config.toml
rope_base = 10000.0
init = "uniform"
init_std_qkv = 0.0405
init_std_down = 0.0
final_lr_fraction = 0.0
batch_tokens = 16384
doc_mask = true
Each number is 500 + 25 x the weight over its row's rms, rounded and kept within 0 to 999. Layers, rows and columns count from 0. Numbers have three digits each. The size before them is the row's rms in percent of the matrix's.

# v: layer 5 attention value, 64x128, rms 0.204, rows 45-63, columns 64-127
# o: layer 5 attention output (transposed), 128x128, rms 0.307, rows 45-63,109-127, columns 64-127
# up: layer 5 MLP up, 256x128, rms 0.288, rows 0-17, columns 64-127
# down: layer 5 MLP down (transposed), 256x128, rms 0.311, rows 0-17, columns 64-127
v45 105:461532470471462517545534523504515482485494552511519455517526520516487528464498498468505532485525465534494471488474518504500491479518526507521513503518500500480517461493500492531494465527448500
o45 101:520495497513517528523516513522487507451487518456491514517488475507517451505471459500472469533468512527481496492499502487495532517473519530516484456505481530539518520474534572511509492487519536
o109 090:511488509464508501469524464501510468535493513521459486525437513468463525520455500500515470478528506501497486496440496471493470508514480492456534508486471488513522474541474551540486510508500478
v46 102:513527539470511473474462484518473461414514538510485507512503514517524516488493488545480507527471490529496482478516520499504508487508542497506515508485573545529462462479515501488491539480523527
o46 104:529520531524507512508530459522541464520500510542461507472497498510471451475494479518492535549472529497486465469478480471475501569486542446505494523492444508538516501468521512485487494501480511
o110 101:474515456463513491471455513481471526525511499436485486482560539496497514524541503514540472460515491481511500501494508479492492430504439539511515465535514504515496470470526498508516488498490517
v47 100:485504565481513491479527495522471513489494475528505521455482487521452508474511468436528476520511517533506500489521478510484525481527503529484490469523506513490491536475476535474511523497530488
o47 101:489475503503500520520501524495540506521471467499481515506524440513529484481508491488481486528505505518479476487503557508484498540545504489565475512487522502477488465492488556550452512464500556
o111 106:487506546477495514492492507512524472473493511496557501504442519485469506541480499518491514475516465515523514479485488499526493491485516476472525467495501465493507560436480461484502467556492479
v48 105:538533526537490533508465480508503505507443517461524513465469487497516484553536421518496451443485512458479496483530528450447505536506463547496513522504508538512532508503487460520494498500514486
o48 100:471498534475527485509502494475528468481462514494473492507538514509472493474483525478526521466500543468490530514503480500483479473513544477473469515486519461500521480469541543542544519520520497
o112 101:524505484512471515499483543521486488473527489474511517461471514510496485544498525535545531550458493482540474484497483503512507525494506489512536526495504492535475506502467472476481483526535495
v49 096:466522476460467501531576491519481479487504516512442498491502505517517455444475488485499459542500524494473555487512500522525497529514479479459473526511542509522511478529479498524498476430471488
o49 099:518522489495509497462504471569506503475448491541502501454503489473449511508494497497532519485512484525490479528501490500459517461509528477533476491490493516504503484520498484532497479465504449
o113 102:472492496527470512484549509483526513478536527477535525532479513525547512488453500503452473508481521523529474486447527493531520506490471530511429468448509497503500525508507551485482535538482522
v50 100:453481502498468494537530483499480513535482459512508462469489521506487438529509444520511513522468510487437510478474517491541529472504529520474518487470502497548483479490490509522460512486490468
o50 106:489518495540513472458490512482524515504484494474502486494451473468525548492473521513511456486483507520479450450443495474522480470517498508440494504529466503475526501497456492542516486491508504
o114 091:516486511493539548562538478532463493463510491478520517529538510494478480490503492525457523511492486541514527501506509507483494491503548518521493472449527488478479505520505497475479501470522500
v51 108:506480472519524501488543467479524529497501538532514490476476509529458473506516502522559502478519528509537507495494564523496481514538486505530466540521500501540471490497526520501454526462535507
o51 115:522494528526535564489506531536523509521493503506465483580545500480531504497474495517504481506495487530506492503494566504491513524509569549463494504505497503534500507492501477528509539490516500
o115 093:491535463501498509515511461485476484508524471523533527451488538495541494511524512522492520511481548433512511504459452504516544479465486460489500517458518479489494460520497516531488486492472488
v52 112:486531532470501488468471526478500511451474488465530530542535493503526523533519494463475525496514514480510479515485432514513483472512458522501511527500526516516525488520487490472536543500539531
o52 107:525519480466523545530509446534513517503553465550523491476485485508490477508502496478553479530521495494487561484524510505501507522494480509494495508504509528504521507475519528480482508502514480
o116 093:462446528513524510527479528486491494507467534435515488501539500529515458482550523476480540486487482497514461466495485524504497498487506473544474484493517471466474517513498493499507502520507502
v53 094:490510515483503531451512492502459517502549507527548483537487486501505500521504462491471558487470490473512529509458507473540518473490508482517492497473513494512488490425504504485464476511477497
o53 101:468523516528442548517534467481490532496487467490522483481507493481561518492486539509485522543480464518478482506487501469464530498489507530430498520520509494504485459511517499492498565494496518
o117 100:500477500481543468496494524513495448537505512483466510527471455483431506506501494528517446481526504533528524517504499522493493507503487489529498512536500531487534560509456518482515473492451511
v54 105:462523511464480486476502519539506475482523492462517498540515498533527461489470506501440541513435502455554524493474521481513515492525536511459498516477522507512500495503504522483458538479538499
o54 106:523548500507512493547540469545537491524512479489498503494490477558480516498493511489590485547465508518533501491473499484486489477551494464523507503514478529501531512467497528512490518493506486
o118 097:496500491477523523477500497486519489493536548520470488479521463487480492484509487502445444447534513503481530515534493543472514502499495535499462517482479514515485497556525463482503475458458539
v55 098:510507511460497493509517532467460507513514496485508485498486507510488486529437496476506464481495485472518460560488510517500493510481463464543440499487520561509529482492514510506494491498529483
o55 103:531500490529548523531500475462523508485508486501492518488519504494523477497535467500505504507525499532460521495476485456456488465514517503482532518502506550505473538473490530473545481480564473
o119 084:470468510520464515499553514509516483461543441474501517526480514488495489508468506501515523477471494502522467536528519520508488507498470478523470512546509434470531491492487483529463562519472503
v56 116:502482571499479469502520552463487471488517498512453493489533522487483495471531510496512508545497465512535448499515497477497459502479496467534527533532483504508539494506516490531494509522484546
o56 110:471517490495561511509470452504479480524462549497529507548519473445476526499505512508506486553465525518475518508492547497462492500529496510517521512540511458500499509474528501483490509452489470
o120 091:504472487531469452506518491532506560477471464477455467464527490512528518511549448493481542464509511519498497478491469471485462525460478533540497449480493509533481522518500501507505475533524472
v57 111:500531505529510489475465490507518477448496530499527503492472513502468529518525542485501496463513515525512455518476499522479496512469497535514489429484482481478496513517489511522504511486516485
o57 115:509481494457463554493463513485479502501488469487487501563490494505480473524461502474486505515487517510542513487503478470501483526484480462504465487450492486527478506467504515499545507530493503
o121 098:546475527549514467551527456523528504488521526504503483453523510511554486493508460495505529513537490491456506493460489499508496523468501503521531506503485531485488489533489479450477534532533477
v58 099:550480529517480501488517487498452494481493483516516503540470490523509471550496483520479493497514484492525461487490532485500516444546488511515550521500482502494550541513495456493512522508524552
o58 096:505479525506474470498469442548538470494542493466499497513504514490535546489506490542530503493495478482465453526510488519483522562480485500481522517493491481487538529477505487500533550478494493
o122 095:457482504505482489534486484493481495496446536508539508501537497492472475510471530494513526566515524514531531524488489482511488490508498496491474505553516492489497479493503507474454457507535476
v59 097:541497513473536518499507518509477491533482529532483469481515488507577496519454508504520532466475508457501482464500510466491506560546483497482497517506472534509533528516497458538509489469457481
o59 099:492525555475507488473502468502506486494471495460499514460502493508514509441497476460531507529509502505511497493509495499489528501475534512428475548485538497444520493553520517505473532478499472
o123 097:538514464517454497516461472526505460495519498540483474473556508527454481522477502487509453516516496503494527551472488514487478492474483485558547440503492534539489480477519531505507469501535516
v60 094:516507511485526481444507545500523489465498484470535473475491532501463522486515557529534517477487557467465507498512489496511486464522537478500511489493506510494506480491507518477476483448498484
o60 100:496497462470476536484524544503483498507494491509500506475536455539457519499474512518470510463478488528528449475446477492544477512517508519500496509511489574512500461492506494512483520499509483
o124 088:514474552484531494494472495502526490494488476515475506465521505509569489520537451443522477526516545507489533530508515482521519465508467515514501501509503441515503515525519497480538503485525492
v61 101:544511507502488521527481522466482509488497504535521484490506487542501494557519508484488447451468523517505480481525494440479515552496488472484463520525485507488508484495484486507527526476491486
o61 102:509457520508477484533525520519518482548487514497475512487503491448512446509513481516485506491542488476533499522492503510473461477461500476531502545503522479506481480523512538489486519491459527
o125 096:522526468476479502477516505518481483493498497535521459501516545541502525487503553479542505505477545478456517502519505463511500512508507514498490498504499513509512486468518443524525479532532446
v62 088:509511488519529517494539526502518504519562497492561455488513489501549487473502499481505479449525524534504466567539478512500546498527564461448502473502488497546497493558493484484515487501460506
o62 094:443494495483467489470506484521462461497500505539523535531503520491494461476464544481497522500482488505503547494514493536526500488495485512494489517483483508465502484545510567482543493487488567
o126 087:527513498519529514526538464502519507478529487476466501446492471530501493510520470473484462493490518490460491489485488493513496503538500509488481496488527469496499531460482446472450514481467467
v63 102:487486517493513497531505483518491495506504471502485501489542507531487499501521500497504500499473484484535451520523497478506484520493499446529463450479508486526501524510510508501484505538503494
o63 111:500474497486496419507515515485499505490505498521496481526517499521480458477530489490523519528507505470515475494539506512502442505554514496476462486528419501518490507482492512468489475501488546
o127 099:500488484521495524501511464509505536508517489493526508499459502455546529532461503537496493517491529508492451514463506459503542520504480491543546515454529491506532493530504522499476522512469460
up0 090:513508483532499489527529448538532532504507507521503439496538462505483497532492423521480492494502463518511497551507462519458521483504508509478519477473509482509539520538507534467501530513498519
down0 088:492487489500470454524444515513482499499507501507520516533479471560553483501519529548514521492536479483504466503471539512530487534523538478526497486462508487557504524557501514534517526485520514
up1 100:492519493461526502525501498494496471494522501513477511534523486508464534555518511507509482450510502506511485512529449478501472529486460495516498445533513526491518496506508517490471546526509471
down1 111:483499460536514542475529511470476511527507456490510548438488451543462494474479489530451507503528492529478470486515455506515503522453535504512508469518531468528526547480471468512484464469465465
up2 096:477538507479500489506534449485494475538503499508478455498480496485518525501516497472499456516452516543498502556491504490504509480508486499508526461508519519494493496479490493497534474528490518
down2 103:509483511468493522479489488521516540488500496521513486519478509511528474516450519514509443517533506474520508554504472520463494491477514535519516471481482495506536497492517476466474522530487458
up3 093:523499501517518500512495515493519525512515513443460472461529500534524520493497491492533478508515511489481492536467473482479499489460505504475466494500481525504516495500484518516519506515455481
down3 088:541489582521494508539456506547495497501503511509500478501470499488498514468500519489510483525513448475513512497532516509483465516503458499494489502485513481544474481436441535497503552545491481
up4 096:486514519505491470526518490579529484543497487495505487470497516470493486504549506508493545467509486492562465500511536514490461487478479533491513467454532493521516490482512483476509541502528477
down4 115:481491519516470516486515512501490490507510518457499491492576505474474505498486513507489463522540457502509485468530486504483425489462523502510480477524510507541484517485506467464508509497489475
up5 107:493497507526505486484503507549498476534455524515477488516520475512467516502497478512491447525511468471560493489489503483509462527480503519494497428517519524472498494516509507478509492474518522
down5 103:493472484553491513508534492502530434492491495483455529490503523573514516537504499532515521528492508496521458464510492536484479495502468514504477415459519522491509468501511467468475515520527536
up6 101:502477478504491503513489512502485494445515447486477480505496507512506500487490513445534499521517497510519548507516485517510513488453485509514495511516475522470532513474543480535506514488493503
down6 103:550484478483518535532483511490523521502476508519489493502427482514478477520473514429466537487497478494484522521447515514505526486501472499526492483495536513482493560490511480459479512467491486
up7 101:506491522504461502488514460455512492535489535476516457468532523499530514507500473496498521471490512480524463502514517497472487499507496550501471492474536505514500490494530480569452488487526515
down7 096:471477472530520492515470557490466562489506498543485522514514491513511483467470517505496460472483496497460486486494500534472524485481516476498531500537481479479479469542485475509453467473531543
up8 089:508527512518456551521557494466501463502477466505453485514491497514485500435506492493506508491533498504519510491472484493487548526510513503504525480503535544449543480507486495521476506539496496
down8 089:474471515499492529490525543497478521487493498476505515501485504495507492484501536538534521552545489491492439476516493516505523525499518479496542476509519463490478495482482503496470397505477459
up9 099:481506511479495539552489510549474513496463527505489449502509508501518511492480463511526491553506491452537531542489507478464486498519554521515506493510532491516494533447474532522526486498521541
down9 118:506452485531501488484496539530485472496496533540497511499473467505497521453549462526496477505503532479525488507470497492444529520512490497546503504475465485496514534474491526458488495481521522
up10 107:578471504506491486540508509515511481517473547530516448456513483527465480494507487470504495502498462454548505482511504455435487509512494511478465493518516501522477518502497500507477511504485515
down10 106:482509499519540517521473527537471557484465482505499524513492475515498528563497523473492500520509464500474415493540479463492502483510525465536547522476521485512489519525483508499458530496495543
up11 104:515418493504502480488519484516509511505500492486487475531474491517499507520497491470521504484507513495494488486528523517472490483474521479480547480508519509467525510574490507491507516516465486
down11 114:547502515507499492511527437448470512492515526510541539481509487507476486491475500491497511486500510498477510476491515466541535464497504460513516478493524508510533565518491508527484493499509480
up12 107:502483504525507462489537498465492485503507519500508470494506494495508565476518457530501535494506489492512482484499501440453487473489471510473476508483494530463475537500494522503496526517489484
down12 106:485469533487492534473486494485492514483496479510474514524531503522447442493503518532486500527476472495497529521514509506500475492513486514517520506502469491494513462505497490530510520505473484
up13 104:437503458453492498525445465521519467546524505537513498452479487471475457488455496536483500467511525495501504485496501473515487495487481524539483449482483522511485491515519481467541494537522519
down13 101:533521555453493548482494474508483481539512517467508568478484489425477526489493506490550534515503540516503518468481498503518516470534503506523509483487524484518544493488504450523486491498507530
up14 108:495479482468480481416521511479516538477481521480513492500516467501482504499503500537540526535492483485549533524469546491483473473494523500489516455509482475493555493495488518482517490512523508
down14 115:513522513484495494508516478465540561533524508499521530480511464504539481516506517469481534490503518464487502516486513514520500487501490482535486457524508480462486497490541532520491562451526549
up15 093:478495486547543537510513491478522536500478508487462499490508546512488496503500507493467521478474522454507488528474504445511510525491481473488499486497530505518515482468515488549527512511529441
down15 096:467516512541493519493522508541516552452492479534527464528500448474481493502513564462508499515539486485546495479535507537488468573504526496501495514489515537523513513475517473474466517497500502
up16 106:506501480479496519524517503530497517491484490501505486490514465508486474500469531490525515497482495459525496538561503460526487546470497504515479460502508466502509482474493574535524549499524525
down16 111:495536530463505508506505489550487481497523469488519489511499489464519504490502481522470485549520509477469486507532476520519516511483545546508551514534496505486530526515526512501510497482519512
up17 103:517525507531463535533491471559466473502502496505480483507486476499430513496485502485498495492508504488481485464516453454448501494477511507511516548507490494487493468501508493462521515516490507
down17 105:492518483487497501495435496529462489543507490514492531466489506502501489489476474524548521498534563496512521443505522463468505508475447537515482542523519489526522530501497448534525542500525540